Weights of a small GPT-style language model, trained from scratch on English Wikipedia: LayerNorm before each block.
Each number is 500 + 25 x the weight over its row's rms, rounded and kept within 0 to 999. Layers, rows and columns count from 0. Numbers have three digits each. The size before them is the row's rms in percent of the matrix's.

# layer 5 attention key, 64x64, rms 0.221, rows 46-63, columns 0-63
101:531540483511504531508459517528549458510497506534509498501502520485504458488456524521492530515513493492486527453507539438484514477502518507493457506478462487504476483513499547481481472475527527
122:561515497519507540500474517462499518518518509485487421500508476524525476481528505562513505476502514510510503491485447491478488528507490534538521480470494502501504475491503521522500523469464459
126:492501476494474456459493499539504500508513452500490519484549491496513532481529507451541489455503508491500531495526559530504527489524502504437511524468516480518539500460495495508470506506499524
069:525471468513560464462524497493514483501526478493495558450473490489502517504485525488503523493534499494498541551503522535506473533489537473483470515489478519488455488522472499514513483505542479
133:547478447501505505507463490464507532521510487502495485520538483519518528532517538501527484489487475503455498476475473507462550504496489549470530504472536495493492478484478553517466509474523511
093:446520493468452504476513525472522516498497473501514440527514519484519466435518531492505494493493509497511495479539546515496499523490488542516548486510499517502542522513498504450500540499485505
093:504501481474467518513494456458493502486490504474518503516501490504525550512526509500474506511535498549498509489528519528507473519486539495502452533468536526469505536544452530474492496475446484
033:444520534495459468502478484522513510487481500478551512473496493495474514516472516446477491471514465525470519472486497484495503515499514507489504501508588492466506526539478519520493487496490545
058:510534529495472526535509505531489534493459513490481491527536505498493468503477475493521502505488495541535545454506470471486546486511484559468502511522526475498483507465518499521486466449479521
060:541511480516550510527559474526496537491498504468467525478459513491508542517489514547512509475483512502497516477507447494456518559511526495475517487501516511488469514486474453502479490507489498
102:493483498488516515531532502492495515469459467492514510513495492475496535539518490486496478460514471561553489494502487525533459490512545520518470491523540494493460512502446499481487515461456501
115:499470484529535483462527479477490533547519512493478561467503484441517499491456508496482559496474521495518526524481484509505478533508487479517485515490470482504486509523479502507516550512496454
029:465498519463455523494474469500478521498477533496522474540500517520523487503554469511507473496491447472501488462486499545527500495542507520517489493472546493503524528528508522475526487485452526
097:500511493473509525498471517464478505511505487533494484509511501465480523548505500528516457523475531542507483510532503497486480483469492535498541523517472482456556521523488446481448525516486469
119:507511530538456531507491532508485492498511529552464480488494497528507496516497505511493462493508471533508456489490505522481551531484484563421487533518490494490496471487501518490457483497501508
119:493465513559512487505511453500485485463498529502486502538510527511474483507507496482503470531514533519509498520511470519516449538474493475551459507510492499546488500530494522476486519521434471
098:518519549500490511482501468502536494494485501450534456509482485507497481455459535476532520520508511521538521525477475498505495497513509469499496457506505483519532474517482513536447525452542516
113:512479456544482501511496528495513497552527545497492482453515521484507500487533476496510440528451493462505504475482465515523509501503510523475514497541498461485508493463556504477523501519506531
# layer 5 attention query, 64x64, rms 0.241, rows 47-63, columns 0-63
117:472485531475524492517520507523478451495502487526507516472511468492495466513495494499491494454537520518531484560546529537456494502494496518489456482499547505490490541489487524475488529449521482
128:509554524533492500507476476491541466503486498463472512491472479501501443459494527488500495524482509467491502511504484464509495475550494514510512516527438482500501478509520517508513513512578528
068:548489453526527490516527523471513520466535454514491509488520523492485514503512468515530512507519491458485459501509502499484467512468515482542499486516463548457535497511479497457526497502478548
126:521529496488506508501486483491554462499492445511495509509493441505499484520506482486469492475552518538508523509507474489458503496519485504520509463555536521460490494454517521529498500488554486
097:512481536500480479479503500514519463476448567509503523527498484501537468486479531485509509513532475518491488508509511500504529501521451537467520528458504459537438490508516514526469513493504488
083:512511527491506536503508522493544506487513530520514517516515452506455513500512458523547494480509474514515505528469469508510479484542535499532516508470423473482498442502508499461491487476486489
034:497535482500457459498516491496484545432510531477515501523502466480501562488511503499519498517480470530531512466494458469517490493511538472502525482518466482507482481531485474499486490497541540
064:488506530491479505487434458502510480539482464511504538517482504536515483510501547537468480449510505514517522480502500471511529471525498500448500501487552484510496474508506513515458507487550486
062:524513478515509494471480522497486519453494471482514534514526532533461505509508496536545479463499501502517500474472467494462486489476471505486509487547547517438528501502467528474494551517490502
088:504547511511505566560467516490498470520488483536494504528508513488489480511506477531537487520476463501503441449494454500486494494508557509487498485492466475509501490494532515505490470494501532
140:496482474528514497514484517489484476432515521496503502462534500491493515503493471519542485502518494510471441505508504496522505478473509472533515461539495566492525537546499480489539495486459518
027:485538541466540489506486506517522517530471501493495455529490454544505500507500524493472487521467511537505543482503502505517517485527496526493512521489477480540499465476482530513485468432514456
091:448504538511439535478505543486545457500495557528477527481493512515507485500507491490518518488490510512502477500504498513492507532522496428455532504512537487499516494472510482521485506512497455
127:522496532451477513500515499480500494571504471518497458519499474508504511478473530501485496467506496475509508502512515444444530507558493470462503515532513466486496498517531527512498529482518460
125:479518506497472512523504473495490518507508495472472509497526507492519514514499433518527478523486494500550453506478550487522506507457482522545527491469490515519516499513536444452516533482456496
102:524460515499459536474557466496485497468494469496502522497478469500509523531512491481473541527496507506497466499540510490560485476501512505475472475511478505540502538523470470491495529489501556
115:505491488488523453487473496491517476533530493532512473509469488524550459525474536526490442526484511462502544485502512499500527516502443503481524475524499497502504512476492537542477526485504461
# layer 5 attention value, 64x64, rms 0.262, rows 0-63, columns 0-63
055:485502484545507508476477499491463499518517547465504523512507503499450541549497503501539452548473462493485513486521528519533461516520457497500478471549456497503493506486488521500479491525498512
106:502510508487518553445488493524487531523507483500456504491489485506513493498481469501505519544456493503507454501543530536534489491498472505529520462555482498442519514527493511516468466489478511
085:528546458506553510489523488554490519454493482506475513484486516498494457502507469500488467502505469522503443525554472496485508529518483490489515532492505483483512471503488488505468538545498537
125:499494516482496483553482518453503496454523450481516508511530503516537497490463507482548513539522469480485474480500525479543509495488482483432518514546530502526480491507475506484487526487525483
083:452494521466512513521481495447532478520488485512554523520508492520518506517508510480498475509493503458515553467433529499512542463511481495482474503528521525532494514485486518456522488476481505
109:482530475501525517479510508495491511489486426503519471477515486452515471524511507529499513482484507512480481532491456489512502518455559505473509465499505466526484534506506482534475531534544536
125:525514513541481491438477564518514527498542503446481509507461514491502536502478488491537516528497527521489467521524543515510474506475506527479471472495476497495504506529463509475455503483491493
096:518545490519449472517553471504496499496540522511482474493468484467523472484516492530488465487518505560518468531492493499460472542478514495449475523487486479480502479521497517513548497495505494
095:468478536498472493439509523452505530485499500488456504499460508553508520510481540505509478496510520509539492475503553522490478463523498491502536510495532511518470540490467533495474512508497458
104:472559524518478490470513514502490494519542522452524504528513519498489509509529518485461483456508505505494484512459548528444499487509525518473497488494491464504486537549477514482514450492471495
108:476479479540457507499481495504515503483530522484490500534544499504514520473504557492513497494520446481475445529553444498486483487507534508501516500491482467526477535532521479526499505479514474
093:509477490464528498517447523499518527489510516556530486507523499489507526492506512449498546482499509471509484462468476507477507528451526487524527485541523545489479499490500483542500440495504499
102:488450512530523524487494493505521523492469523517450524485490501518501459479483498506483469507506519522558471485496518507529490468549508536509505517454535510437505529536509478477516477470485486
070:501484470520490476516491518529481500494509515494570485482549531511473518513487500485541488501475440502449511474480475502506488541514473487520484514552455492475468516466498524523481512530505482
108:492508508527475485510508514527485546469506456536530438513534497501504506530479492546515520489479494470486502534469479501505482471518471479542498466493482473472524486462534524540533464507515517
114:509491455565492473480496463544507531452508554481481495526522499492495510566498484500532453468502504508511480501493515492509482548487500501510480513472479458491520486486485509497516507512522547
098:503465523537538558449487493485504514530448506511520519516518462448485493468493496494494498485516549527503502530472514529489512444490492498523478483502507466497526497495510519460541467516501504
098:495510509473433487483506446511475475519541518466476492482503495487525515507528515522488470538519465512481510497502497518487520531447485508526458467518477480537506477518540515546536519487517486
075:532498504498497475510493503545490549519486492528495463499486527513464491457502504498481517466521512552503461554504464529443514491465550494509506498452494523503499490524507491533461487509490475
126:474491494484520495485471491584489533491495524502513495508486513487516491514510482477480472506526505541515432510500473529478508550490509490536495501497497474440539455509522481488476484514530518
108:506504531526486470524508515487484501510535542476482474571546493478480534507482532521489548493503507501477480517540487529484480491473506513538496470480488456523464466493522460496506462475515496
114:550489517504522517472463517485457511483517504464483518475482472515510480545548482470541525519479472518502512462510504506536504493496494523512499544501517483474478452498489483511452495566501503
119:522484543537480485510531523438501504473495541491468468478467479476509513507533486522510502508532538482467456486500517477543472466469489509508459497505498500491531464490491527505516521519525545
100:457488495483488495505470555544500463504512521504516482501516503463507494500476490489448515487495490546483460459536475474531514526527509496541500514486494489531438492541510503504471535506524525
101:498528533484487439541469519483553489476472502527482470530480487486471498530512505518517509479527479499493507489500510516498521517542551444466501486503485492535501533502545488513472506481453499
115:498530476478557547501511521499533505476485497496511491552531500503476536498467465504490538469498475445513483506475472485492483511533497464506524489510499537521495495426503520474526495514481510
100:518503497543517518519462506471498466524506493539497482495460483536487501504500521471497524499493534510529514527485493543478494454475545526500514522473506494519508516507492476461537419510468470
096:525515479517495494532500473474471533528486519552539489502519505519454512481503509483504512480485461505518516484514477524469500497492495457484492529530476559479472517479483532555511458510472455
089:518497483483522496478489482468565523487486500547525492512496473509546464517514538464477463487488488457532532484506472505482563470496517512533485551478528504475501506501495481499517501470475496
089:514476436494487471496484500511541509486475539541491474509498518520472549528543502500498496478505480489533493458493508480498467538507463496501520470519513506521495488419482513506500505536502536
103:426507530452506479538499556477513458502536491489497517488450482500510529525489494510523525530508538506500520476506483477474449506528500511471494516513497518529510518514520492510488487470471455
097:533508500570517470504550542520507462475469487506509486467463505503481501524542501510462531467490495487515476500539463485478499485541514507483496493481486468506484490492485488524510494569503525
107:463449535470474529503498497518506478499480502569532509487521518513575499442509531473524507527475519489506497480480491470488527482529511481511511484528508514480489530504500507503480502447498482
022:525495464488484453490492457529550521469490531537484451469502524531509476513498495494518453493497459542509497488478511532490503570485488507528487528501493487492516502488499533545524496507513478
107:500533497504502567501505514503441505495549497497493522497554492414503523493527484511503501507485480468460512514486465487515444494473503516476499494499482506514482483501491512532517503506548511
042:487461508499476506474483511506481547501489491458497549494449476514502500512487460462542491553503545538515480522496500522500472541473500516527518485508492470455551469505504516502476511486522497
102:508491484569454491499498508495485493457499530505508527529519490495484524529467489493525526482468511469532526484519494464544455550531506487497525481488504479469508493440512513504522478480526526
108:489493505461518452481485545510514511484501502484493502482487505465503506481502513514520423519540480548530491517476502468482515530539506509445468488493527514520512495532522511488459555487501498
100:497557507537508496500537515443541490491486452557482454479472478467525515497538530524490552500510522499502499501528504508509500475502527491460498485495508481519511483477457502478515479501512463
060:521505539520444505473490513474537505482508474468483459525471494536560505512509515478534499495505503487493491527516521541515546482492531504498494530485485471499477496502488475422487512462492488
101:515524541506496535457511462521495503502547516457468508514507502479509502509490490500511472495493514511460530493519505531528550521480501490530464530514510494508461443491513483425463493493479511
136:503495495481476532504501481546444471463543503501498542511485503512514466517506487496460458507520525469545515470470496449480494496518494490508536514460551517496503483503542528498534509502471509
099:484524502571482510498499497502511462480526553466500501472527535515486537481494496468507544510525492495494435478517525494529463520503494544506513519490510482486503481485490501487526436467505487
111:532496514453477528465505530524528529491474495528478451473480522495534477470528485515505549479492494528447475489520486526501490518483498490541478492525465526475468525506524486530464524524502483
112:519508534496503452570509508497485482500520539483527473487520527520445504494513510492516526487495473470479520486451511500503513524473520517486485490515497558492463480509522499544473446492480472
109:455512509479504479514524479513496437508514492507483481456506525521492502495451498495480469541486465459493513489530478495528487547536511488537578519501512496507497517485514499526484516461506530
082:482486512505503488512466520516502490495493537501506469489504520525474526477457510470528517476500519522514460508552516478533525498503510527481544546519535522483508459467476501474434479484511450
096:496493551516459489483512534525481482506533462477519518497493515512496533523483502519490497491501490487541509468566463474508517461532493499428472513532527520513467504483524499515475497497457486
111:458530491466463464541468501506538508532541545487529476523496509487476513510489489487511486519540471483472495479507517505549445540514458468505514536518479530483504470506508499501475487489507518
117:501452501516531523479503483466478531530532490482502449480517510494499510532549494524478515483513531523455512439497505497520487494463494523506501526520537507498449491483471471479497478553508525
107:511489472496520489484475486493573522486516507520469507480491455506533502484485490468521548468478490539500528487479485514521516556504508501536484505543509482485540461512492493478510440525505478
122:511475460463494504527506521484529476458510491497481517511485482505516490513475468520492487507514530499475499515506502487461469532458450555518509503517498470533540511492528510512585532480509502
115:483516493471483492512481493490438493495517511492538477509529503484559495478522552517511524480484500490478512508527506436518535492536497469467505503518515515455514490503483472477484522528560475
062:510475502527507466521494493483518468498495522520486483503500496465460492497487520519468484488527534507511520521461499494485494503441543540495495474444540480569512499495529494516563486486520509
064:479518493533517512480516521502456501477484462489524514521482506469453466516502516505464483489494508506440505538520461510486507521482562480506521470486502456537489521511526501497462531545523526
108:508540487465537483513479445475509518498515486548476506524539501511499485492454500491479487498545509508480496509469514510487517483471507455555539512476518491538546473497481501491485500477478553
108:481580505465471512552494479496492484495485508517498485444474506477498474507563510514481525467525537477470472485477515498513528484492521476518504503515486535485496500537535463513518478506502476
113:520506504492488470517464494501508511514542504498535483508545517462473501522458494535500477565530491491485488461455526465510461492519501485527531486469497494496495502487527510544524525444469491
108:500558474526503552478523522479547551480512497515515566502466487474478489486497472492515473486494539507480461540505452489488463498516481494510497507535492492507507462476491506478480497518486528
068:537517490526451504493471479502482482493495533470456513499476476514525510555497472503550491533470475498543473507546509489547465486538488498497505526481452465484524480488497477501514528501516505
101:496487484498548532504506500503512527490531509524491472549518496470480502504491503524457485468462519445437505519510502538461496509458482511526506479543484521496476509513485497496546443505513493
096:499451502507484526491486577475495552496501470488538526542506480497502533505506492491509554496481509471506481474535497476513485466506469503463516471561510516473469519483476518520486506511504497
113:503495514516511506508573485529523486506478494525476512490495499454517491500554475537481510518508548474491480500523519471501453473495451519481488461484485481497517465518476491525502501496515568
037:478459502516511472505449483494511457492502573505490511515519507508451527544465511482490458527522510499507512450470527504508488534498505514559514473489509489530505487477529495500516468471484514
# layer 5 attention output (transposed), 64x64, rms 0.202, rows 0-63, columns 0-63
033:500525547510493514497530534492494492502498469517485502476518481493503471453491502525523505507508472490495507525483514509418504510509498552492509500505495461432475481472538527497489480486561524
104:510522509518489488505488514509549514459516555454528485512493467486510525488449529523510498501508441488534493469485485487452492466493533535532489523482485518490467501520487489497500511487562487
060:484462471479490525487502535525501476476487553500505471452518406499505529496526521499480500529497500509524472530467522491530499490525504486514507517494496527513480547491532484522499468471517477
125:492508487503494480493509486498488509550489521472543475483478534482501482443512487540479472519485529468500485542530513510492488540519483516573496516479495467503517509439513491509511462540478504
076:507501502513476474482512500500483538535503487481486517476504575508520483455434502523519534496489524473493511494530503483480500532478472467518502501471481470496505462542485480502538526556488517
110:480450497482515480483441495492515488489472505495514536484544518510485490507546522494491455492512519516489512518503537535511517456549501491502490524485531541507501545511483464513486453468500456
131:520535499488487509528476475489474467488487491508515495561492468471491522460517483530487461523517464511478514490488462484469521507513503553529541493522520476471522522482523553498492482482553491
090:506519486490553495438493500518505499484490484499484516468509478535511525540478499483462495490547490464483522471493518461541527511476495503490481504547541487541520532479539508519490468469497465
102:547511508512513501522514511457480460535521544532518491507483548440518524490500454517532474513474477484486469504479483515511484495480532516528513480520499487456507509490508517443500496494456524
107:532465485537534461472494492504503484463506476522485529506454551502504513487454474512510484499517516514488539485503449466508506514515493499526453488545516480472484509558499485515503536497539504
111:461519495533544483504486520488502493455486472518483528533505501490499459491547472496518465542510518528461507505505512541535515479501472534504463498491488542489512495450476513511477454484498542
096:505470494494479545523510467506521518487510498472510513544497553479476449493509497509528497480466510534533491486518494495530455475528523519455464482493508506533515499486485459503481567497462500
104:514530491533476484459504555471516502539548578503474486515506473487515513496470466510510481489471486477486491487493487493508524473452477481499508491519454504511521480519483532528500529516499546
053:517467538519483507494540513546489501471480470506467514471487482511470466482539492515529524484530524477507501501538523525429500467538489520524490496465479507496476508458536506482509472497542505
114:516497551487524519494499470512527474485465531462508527509474511507500487493530505471490537474527503525496509508537526531509485472439471488490492501449528572498478541503473461492493495484502496
121:523538549482496549477496520500510478472485506507485515474517397491502498466527489515489494455522480520478518545500517493524496486482475498469518488517522522485504503482537512534491492466501517
104:528506506489492482544480510497513483463530538549500516501499529515488531498525499492516493473443472525525503491475493489525469496484499517472475461521543461491471539534438512488485542492473505
090:490541521481554507516478513507486530466475426497504503509498496526499463547504526521479532507520499501474548513493472479520486507498521492460472521503534517490502491492468534476515485434496493
055:503473457502486499516497490495517478454504481513487522525496482513471489527520517470501507528495501526486509428499495496559522475500536472471493486504504559543556535495520491517486473460524497
130:517505491520511511479464526483505517450500528495475488500490435516513480526503518516483533473478471502473490487490501454519504446537492500468497508473506558522500552509529521539484516475515540
120:490544495508503474490499478519555489497480439515492522525466516485522469527502499471481497500527502524472545468505499489496508472487488550464483524535512507453501492469508513546458506485514546
112:500484499492505512534501517539527499487522513521496488527480454460540504482476494525493470495500488469528472512510474510451482483532542450534512501519503516436467539497517505509478533500535458
116:477558506489515538478459500517510504546488505512527534505525468483516514528485467497483494483522466464525512504533526507489512523469490510491519508505559467459464494471497534490458476473504462
104:497491470506484500468523490496502551506496472499482519481455463491474499528509504506497487514529514491472464527491500523491529472561503526494524551450480537497528510524435533504483495467505528
095:522469449533523516496537454499507520495519477496502513470505533499502512500486530551486505530530543483451497487476490505536495502523482495479514458518513503509486464484486437526504465534515461
120:513496513473458523465505507517512498518474504505523479471517529488507479476494522462523495497467504486523486525513572536492488501482472536455535536488464481525471492500505451501499487556505540
096:524486495512502481513525515480512503494502489481467531546517563490514501459454484488527485533483496506508506436497484457496516545472481440482493487549523497491529493524504503537466513509492509
090:504462493488477513505548502542530484494508478509469519489527542516474468487503504491536532509514505480539476437510543513499483514488543512502462466501488481530517487481546440485486508471495499
095:480473491507473527514503508527476527483484541465468516534527544493537515494493487517510540501482501505502487461502493498557465484467486447508486487493490518511517477529484469508531550502437512
092:511518542504513543490548481511518482472485478465499535467493461458507495490440516508528544525520511503507522522499525496485492466476528468467492517486484505510457488510522473551497510527507460
106:475511495491508488472507501458453535570532456510487459515506573494500494486483505496473509481509508480476471498494490497482541533544489540503542507499500487500499494491499529462480492542489515
097:522466493480521527500509495475492445502499531555482501520532486488504505515549468472502474528514497538534463534488517523503509521511498495506489509501530483490465536479502512490458507458447448
108:499509479547514451473489498479499540491528536478480521481490538510506471486470482492559529506516514474488502465532482497497498484486502508518526491444489531537504480492449509486523502560472517
006:523486521501513521482533485525516519449510504436488517472466481473506523513487536511487525491512523493516529512494485488532466454473527418500471501492485526519475525527501502525528504474508472
112:464472519461520462492429510533514469505492456497525532484493484499508491505504495457492481470511523514521507554515515534482502481515508533502459500506522505506510530479487476513477524504573503
023:512539517507522486489458499488483507502528517500515467519498465506525511498464518497472527477497445476474507488490519461463525466529510483506577516490502494495501513486533554515489475480546537
096:523532554501552519484506438498523473515500531473512494515481457487526494483526481466493490476541494499499513550481538527473476480494483532501525479516493460483459484476516505521468527500497512
105:469479472539510516491521494484437516485533496509510492478480477523473508475516498529469509524494517481431507544469472500544508493522512482485503493530480506520506557507474544490531471515522477
101:488488490482512459477465494501509468518489504478496525508526559474531541517484490505511505544543519487501493463507513483482511513465486491520514496520563474495518530500507450543462487493465452
047:517513477534526469504458472522503509489486508489493521533489499468542527482463476522497492524534486454456520475512495457486501512465469451553540515509506524481522484491506497531514466532522504
082:519523491503471463554468507540506537478490495516486474514486443489511499511494502508504484480507517466475531472483481445473477490492471543499533524544523503445550507504507497494510510518536507
140:512500517481530509486499525467478517539478567498508457485480462513521476489464502439510529491470522497477499539481492529535496537495488461464512504533491511512513487510467528470519524519473524
091:499527511493542506457509495489512509497513486464492494553451486432495496500517466513504466524531514508525543525517470481471469518496493503519478494530503471483454512513492520532473548481517532
115:517477470498481503514472484547528500477494497509496530518486491477484522573528522527518484500496482465534500457492502500500517442509534539496516510449502550530487501476487492483488482504520447
106:499468491505485528478529480489527531506519436500486513532482540504478431495501509492516491504521552501511550473540480521486488504491496493481455480540481479494512487458535490484510532508536492
114:493479497531541521492533490474462552516502508421526467482484513477486495542529498487488507508522525532492483551493502528468454496525511495508494516509468516492486471496474506460533482486504526
099:484510504527509504505517463462525531461537505461508514524447477458495520475494491481511501529524538466500503483483452506516455478502513472562473474516487523484491547520518505519502508532514518
115:510502488498532490553508465471483476516514536524492479547485509490484471476522469480486498529524535476498480514456486528517480533515505509577455503507488501498490529511472501466487518522480454
117:483512499493509558511546475487474549505488438451500480518458501485476496526507504548470513491491499518490478519500519521457477498525488561515463489487482488486515491482531485490522521526533508
121:476515526505470488520472511541528501553499500525479524498513510450468465525471497500513476452501525481511501495535506496440506497502530490504497542507520521456520497536499477524451504492518452
119:527513532510464519532532508532495529451526505473501469548497490523492506508513497546507471466466472506536473472506494458509485463496492526460526504487516482507525530496498483508470545490459464
130:488524543484510519485494465533481510517488489466532496477481504490516550511491538475441531475493501496527540549479491457560508513504492463490495518486502491532448475506479530513495482485490497
114:427502500528525488510475473492519508495483501513506516505488509540494483511542475493522473485502538469500450509528467538499484509513492544541475480469521533474502534519512498477495486539441487
045:504510514479511527509512479472484498507496467477511529510492524492488488514524510481476484500477538553487555521477476506570476500487496470431466479549531484507510499507467528525496513463475500
052:490441495514517484517463496490474465502472518528509519473508507521494494519555529475498480527486523520477515513459531522510518478560477518485536505493528503476502517489512503495471448439528507
110:504505475500467517524534501532497523486472503442542482442488512516484521519509515510482527502475489553508507485507486477550472522506513472460500470511518522492522484531471432514512508481487529
108:482436479479511505482478520479532535524505477514502503536530507508495512566480488512523495496486521489516489479513477477511514516524478504465455484494551525517521483528501435488506529495447493
120:496515524481484525481544492493460522545467495465507475483480519476494481533511518483466538489495503526440522516524466567477482500515518504459490493518500514505504475489466493506540485494526546
106:501483511492485476492505499534469488495502535513510478499526456499532544506475490450500508514474465496524514475466567471490529469528482561503522515468519468491482547492526475505486482506531494
056:512541528491532510476520519486514495496501506495497492504513412481559528493469478501472495502515430463485469531482502508468510519491513487525515518497496528481461487483531527532505476516507522
103:504485541501438511517474479522522491499493501491495544499514551479502493502508527471517492457471529543536509496510498481525495490458472568470449496498528503493537481488518476495476520472501510
083:487515517502509490527470450512529453522508545530532502533494516476507493453466489485510499502507490475525469507504527532471501477522509539574502513447481470501469508487499484497469517527513479
111:486533500451506499474461497460512463514517522516499506474519457487509529534497503475470518486528475569532511542501507502494529510464507530506478509492542485503473512481484505514482534496479438
013:529537532513492535479534504463489542517506484486480493483482511478509468502494510507502521489479496505482544529477464477490476506512488484425515486534495476456484454501481533526487520479502562
# layer 5 MLP up, 192x64, rms 0.349, rows 0-25, columns 0-63
111:528460460527519520486480543496539511532495456482514482491524491532519527479509453509489481483488537500502478501488469445508516495473490493525534474487489511482493532451508496481541489489507438
106:500473482490458516509502567515507493526509506529467479524497486458514503535447475511474523494470495508498509477483510459471464498443481475476495473503506482501525515532483515543526548480519483
084:473490500536506535486497482529519515512441540449518517551518481502536487542493499488548490494495509492507456502539467517485494487510484505502513483470488531535485509447471510517525531469513516
098:528469503515524507517506469516481466520459479530512541476457504480536490517526466497543505539465504492501524503480479487531526469503478525479522506458477462531518483500486539478504521531551488
105:499475502492525524557490503513510464516468530535503491513476487494541456476460492491481500510497512467480465524496492489436531547499461479527511545513497486508472526543504539481481492494480489
111:484524483479535507508493484496440490500517512429490536489492523478519507480527509508475495528494517508512479486508454529495506494477494531447531532518536524487560477505477475532476497543513502
114:496498462471461513497508485481526536509497526496483546483477504459486481493525529475534553506478511515489521486438504481507513544491462515491537504473485489488457524507520522508476527490538451
110:495527511482527516534512512529524463497463505509482516505501491510513464498488505470474521526536478494510536491474500513545498482483496548517436505469483491531512506432452518510528505517550513
099:513475532480491538509479479511484477522488503532516496472537475460511488504446503494519468476514544494523493506505459556470519443487497508492466527509517464500528523515517497456507540535520498
115:471512507510514484486501507534498521501483482447513507462515496537506487492497494502492462509494520503481500489512495458477510526455495524494520508505461499485501611528508480513482532458461478
099:510505515492479562472492497527508453525518487516480499523532467488509480489491512500486517528524502524499516502466449451487497503505483471532522478526502490514500518474566517534464522481524440
033:512496484485530548519536458543465523532515514479505487485461470523545497516464492494483508518500510466532516492479540493493487513490506484485468500465518520516472496498585495493475524523481476
097:478528549496491478475505504521553493478484479497478507458472483511507479459541489467491498507520554525509539513488515499500494514483459532455443528469512483504459508465467491501511498507478480
076:514478504492526501516508470476459469531527493493515505499438549497508471456484465451498469517512540491508515509502514538485514514493497544469495487514480485510475497468506544500485536560518514
094:486490474543508507514500500448474448484494536551491553512502506488488484532489483470433517468495505496518502480503453490520496480506507503502496553478487507474495476494530501520557469490516487
084:482492476493529530480461524445498478520489485505496476494528478496495496512493515478482528496527485499448547536471470532493537458522507493462485506554513536493495514498494527507548503507477447
096:485534503468480489509506517521488492498543460466486483486453447495498507483503510500506465456465509476554485479518471478486475490496530509495478529490503532522495517503567559491472489525483507
108:466543473464499461507552479541473490530500531451491536534462534517520474474533501518486516476490486482500498494491522514514533464465501512493465499515481458516508543483509506499461505487521509
092:496500501512474496497460541498473555505498512506496516478529474508553487531501509488480497475518524494468522527498503455474456510467547454505506468530509479471474518472537482476526503462472474
114:512466511538490521540483521472480452474533500536499473482506481498512514473457548487510499500483484493450464509473487504478512474452545477444532470511502526509516490530479508501484513490526486
095:521528509514519526500471511462505443532501544496512458490493474481570495534490518483494496495470540465475515481457496500487510509526512510534508512442490500505480487503504447492506532509470483
078:501503463514529479550503523507501511514510511466485455447515466533558472516522489512514490470483537479451508488504467512529496521495486450505530435515517516521494523472506507505505497497480514
082:483527508448514530471498483520500503506481506478491499481487477474473459441474539518510516494471510547537535500493472505511526502493529513459479545473461537474475472503476475458496509517513507
065:469472465528507511508509522503475510471475514495490485450544443535478515538490512508500525472470480510479532489472472456536506473496535451472526495489519528530519483526496511492537475480481503
113:418548499503513491531508464513503502488487549534485524512510516488526498489502493510476533503501507491490545480507471465490499490535517473503479526465471479526523522488518509515482449459454483
085:523481478509509511474557474492492500497517468498473532501517494554484459519477479520485503481535538526452507483468434473502493501533499489480497449518473521508551504485480532516482507495504519
# layer 5 MLP down (transposed), 192x64, rms 0.396, rows 0-24, columns 0-63
117:507508530489482511507547503488491489488522471505478534482498502511480511510501533439502525523555501464495511510538509515443461478509486523493475528489537518500487521465498534455469513545462476
117:530503492521475472466482547518486551515496500483508486506448503500491511506492477511453472506445509504474496509510491547498519478518543507508482521542463549446529509500527522471482487476510499
086:492501539477522499497436525517458510514499463480475510538468526515501488514518500507481483469515481456506519465480511499541535485474533505498508524499546537510527514521477509451472481526465469
103:538549477488458507477490480496520536500498482432478467513528535519496520465518521494464486491539508477556496483483517537480507515527534493489493500544491492464507532491498461523485503472499499
099:467499478451496480501486496541514530506436466493466474518535519561477504519487521531494482508511543530489526494489486513547502481496523486454480481520497503521518492500453470492503529487529510
095:503514490523490540476467483458503506502525500545498482531509503517513491549516503531503518528475479462526525508520536483504490472511511432517486508460478500506480474482542513459534496465506448
114:486490503551485496522459486512460473514568472486452491500535456461495523534487519501509472506527491515445509504517485524508474468504534498461524509542518485516515512512500467502514518505469508
108:543475500472468524525487493493519522497480488503480486504480493514467511475511526480458507502522499492500517469498521530500477510458505493521463501519466519565491502490587520451545474493503497
105:549504475492511458475522524485486518522524513516514497469464492511471515484518460534460491501469486493476520508497494470535439506494485509511482525512474514509567509511549460501536508464511508
126:506541499482475479523525485494529497481514494500512516474510452503493468497497485537520476528524551485541481516516537501508488474549448512477483492494556473491475483494517458475466506549488484
096:505504477531550481477512498489513511507540515557492505475507499506487506448516490506494533484465502487473444493522496491550486537487544500470461532521521459480493522505497496478524485459526466
061:495512488506489510558521489506513478464514522499534459473476474475492481493562501518482483498476509548517473543490489559514444520488518497527486517511473500486504528497444496499489488480473527
076:477506461520511468532516499495545505513519458482516512519548534472441518472509513496510495512533502496475517490500494503509483525460515469507491505533507473484524434493498547450501485473520532
076:525507524490474513492467527501496526501471502493489498508478418522469503546477506529477516451484509493456503516520490484496511502565487500507475525523526547495524525505479501488534448496500481
094:506508509532519514535501512507507486514447468518473490490487492485494533566502425504521538495488469460503498485484510502524491484478517512530529491480447519464500468517553494521483504501533496
088:546517499495510519488503510482493454494549489551531494462517460474525528456522469531494483459467516511472483496532510494552491491496466493453492530493524488531474495531497500520503510483536496
082:519496515508481491499471455502464508529468459490474503524478520520546544501505499534467490498480479519497493501516486488454507523533463473468512558477540531483531526510478496507480514551477483
085:534462531501518515488497469490469460460519548559502486473484507501545509517459547498528497504539484471518462517523475501499483537484497516473518460488516509519526482500515511521476505460489483
107:464475503475458491478550482481501471516495486492517507524470537479457528483530539488523503503494522517544504469503489502512547524478477485529496450467459505509507500486484512501476505565533513
118:524515519489543519509473539497511455470526446537502486501520528507526513483503500513526527469499553497475500521447527491468512471455516482525508491454470477516510479536493495467497479505471506
102:521516520496524501495466485485516502502473499504523488496492520491511508510523486513481506537529490499474502517489455487466486523400439543517468475522532508509490487498564521521494509482524502
090:528506541484470521491488491485526511512491493492552500494463539484488513488447530491486492541477527542553513503508520506471488467469469544488484541479485481544499476484497505469477489503534470
085:492446535536503470504490511515488496479485499529516477519508551518518477511523522493524514514502492477477511468496502487447488502550538499515512479526491521509473493474508492425480482555525462
085:467508515472493469475480464495496486537544464526517519543468550491483496460498493477514457496483551510497492512518502542514486511517492571546506499500503455508479487481498504509468504525499502
097:478535482486509469495484503494533501590474508473518482505550476453502514486466469517513502489508507523485496533493498482547486510536527483477505495537505515475503456492487466476535516474491524